From a checkpoint of a small transformer trained on Wikipedia.
Architecture: rotary positions, biases, attention and MLP in parallel.
Training: 161M tokens, 4926 steps.
Each number is 128 + 32 x the weight over its row's rms, rounded and kept within 0 to 255. Layers, rows and columns count from 0. The size above them is the row's rms in percent of the matrix's.

# layer 3 MLP up, 640x160, rms 0.0855, rows 281-289, columns 0-79
size [ 88  95 101 102  88  93  96  91 100]
[[151  84 165 149 139  79 170 149  99  71  72 115 115 144 120 100 103 135 114  89 100 164 208 149 129 150 153 159 143 158  81 127  67 184 170 154 152 130 113 169  88 116 129 124 100 158 162 204 171 137 105 107 149 140 117 148 150 128  89 101 150 151  81 100 187 119 129 144 141 121 104 118 135  98 133 123 180 119 146 133]
 [138 125 141 162 132 124 174  86 128  94 117 143 142 129 103  82 108 113 117  87 170 141 142 158  93  76 128  72  76 117  98 126 134  20 119 142  53 114  98 121 113  67  97 134 108 129 131 100 137 125 152 144 164 111 158 202 164 174 137  80 156 113 117 145  31 135 151 147 131 127 140 123 130 142 137  96 136 107 159 136]
 [ 25 112 176 154 113 153 146 103 145 165 157 119 121 154 120 139 144 154  76 135 176  35  55 170 137 161 171 160 149 101  74 100 136 170 101 128 181 157 155 106 133 135 169 115  80 125 138  74 149  75 136  38 123 133 129 104 151 133 193 151 165 136 108 148 137 111 128 152  94 141 156 130 191 139 145 151 135  79  95 118]
 [184 130 120 116  81 160 122 119 158 121  55  97 103 128  79 147 143  77 134 141 173 125 124 135 106 145 204 153  72 106  90 153 117 169 121 153 112  63  76 154 171 179  15 212 138 117 133 101 164 145 110 116 178 125 139 178 136 132 106 117 118 150 113 151 101 109 159 112 176 156 115 104 174  72 149 170 156 132 147 126]
 [ 82 149 132 156 190 133  94  79 124 149 126  77 127 154  27 154  92 120 158 129 141 117 144 110 207 109 139  88 106 170  97 128 139 170 106 155 112 130 116 169 125 216  62 105 126  73 121 187 119 126 117 160 104 112 145 135 101 176 175  91 164 145 110  94 118 151 133  96 140  95 142 129  69 110 120 174 151 143 160  68]
 [108 152 104 126  75 103 185 167 133 107 178 170 139 154 112  62 102 152 119 101 118 161  89 144 159 153 119 108  55  94 129  99 127  91 177 107 115 141 135 168 157 123 106 129 132 152 139 142 141  40 115 135 156  91 118 105 189 147 113 139 107 105 137 172 140 123 103 130 152  70 174 108 146  88  95 201 112 174 136  78]
 [146 154 107 177 139 211 105 131 140  94 149  95 115 118  99 115 139 131 133 127  96 104 142 154  93  78  98 103 105 188 127 124 133 136 131  94 103 107 139 171  97 111 154 134 157 123 140 129 141 159 139 142 123 148 116 150 119 147 168 106 106 151 129 119 125 148 159 114  99  95 147 118  75 137 120 155  72 107 130  51]
 [162  50 128 139  81 150 115 125 148 172  55 141  79 140 162 157 132 148 149 105 136 124 118 126  99 147  84 130 109  95 121 136  55 136 108 184  97 101 120 170 138 141 188 128 122 134 156 150 113 187 177 123  70  82 154  91  87 111 150 176  82 135 181 124 124 161 122 125 149 116 116 151 108 131 122 129 126 141 152  92]
 [127 159  91 150 125 178  97  99 163  68 106 120 142 135 164  86 124  68  96 124 217 156  99 140 103 155 186 138 175 114 122 147 137 118 115 195 176 112 197 186  54 188 143 136 165 100 142 121 154  86 141 129  88 125  71 127 153  59 171 109  95  75 101 108  88 159 105 146 126 110 123 153 102 123  96 150  79 118  55 153]]
# layer 3 MLP down (transposed), 640x160, rms 0.0309, rows 281-288, columns 0-79
size [ 90  92 100  99  89  89  93  93]
[[ 97 112 146 109 177 121 109 151 170 187 126 110 169 152  99 127 175 105 131 146 116 132 130 112 102  81 159 108 140 109 112 172 125 106 144 145  89 136 105 100 173 121 118 114 142 160 143 127 129 185 143 126 155 165 118  90 134 125  91  79  93 147 171  89 174 168 126  97 162  92 143  89  49  90  76 197 138 117 120 129]
 [103 108  91 106 131  85 108 126 134 123 140 123 153 127 132 142 124 106 142 134 125 123 125 193 172  97 129  66 161 133 135 175 110 203  92 119 148 148 175 172 168 174 149 129 163  98 100  84 128 140 117 138  87  90 127 101 147  71 109 191 136  63  85 137 145 167  74 132 155 109 120 100  99 183  78 197 128 137  98 177]
 [125 193  87 137  97 123 164 137 174 136 163 113  74 158 112  87  83 124 146 107  75 136 177 114  88 140  85 191 170 158 187 166 163 123 172  56 147 139 154 106 130 101 148 146 187 163 111 157 151  81 126 147 143 174  94 102 114  95 138 113  99 123  89 115 108  96 118 114 212 116  86 107 126 117 140 151 122 147 133 156]
 [122 118 182 100 147 128 115 140 167 159 165 130 102 210 132  71 106 143 116  82 109  95 207 139 149 136 125 104 130 114 120 119 152 111 156  92 140 156 110 132 102 128 147 100  83 119  78 117 113 152 137  68 151 174  99 146 161 113 107  62 177 153 125 200 161 142 116 100 119 130 137 204 175 107 133  98  69 132  95  87]
 [ 63 113 135 148 127 159 163 137 148 135 137 206 109 170 200 100 197 161 123 118 146 139 137 139  62 122 163 122 184 136 151 104 107 121 144 134 148 124 119 100 118  63 158 109  57 123 102 151 123 160 149 125 178 173 154 132 120 122  78 137  69 120  92 143 153 140 175 132 102 156 161 124 156  82  93 143 110  98 115  73]
 [109 128  99 171 165 114  75 140  88  68 170 148 117 118 141 149 130 109 115 126 120  94 169 106 175  96 104 139 131 126 142 121 106 101  95 125  55 151 131  98 143 131 133 117  66 114 131  86 200 131 108 109  90 175 163 163  68 117  72 126 134 138  89 124 143  85 112 114 139 133 137 126 131 108 149  76 119  94  90 153]
 [ 94  98 142 108  66  93 136 148 124 140  84 121 152 169 131 167 126 118  80 110 152 177 126 141 128 149 174 144 128  89 112  87 130 177  97 172 176 155 117  90 130 162 152 127 147 161 159 107 169  76 145 137 136 168 148 133 129 153  79 156 150  88 100 181 143  98  80 153 195 210 142 107 166  61 103  81 124 126 156 155]
 [144 168 142  99 157  76 138 117 115 132 113 176 171 109 175  62 118  73 138 118 115 123  75  88  67 161  83 147 126 108 128 114 182  70  88 105 133 106 184  88 190 173 106 105  93 157 123 198 155 142 105 185  95 161 117 138 141 122 101 143 123 115 121 137 113 105 184 157  52 109 191 171 156 163 138 140 182 129 110 188]]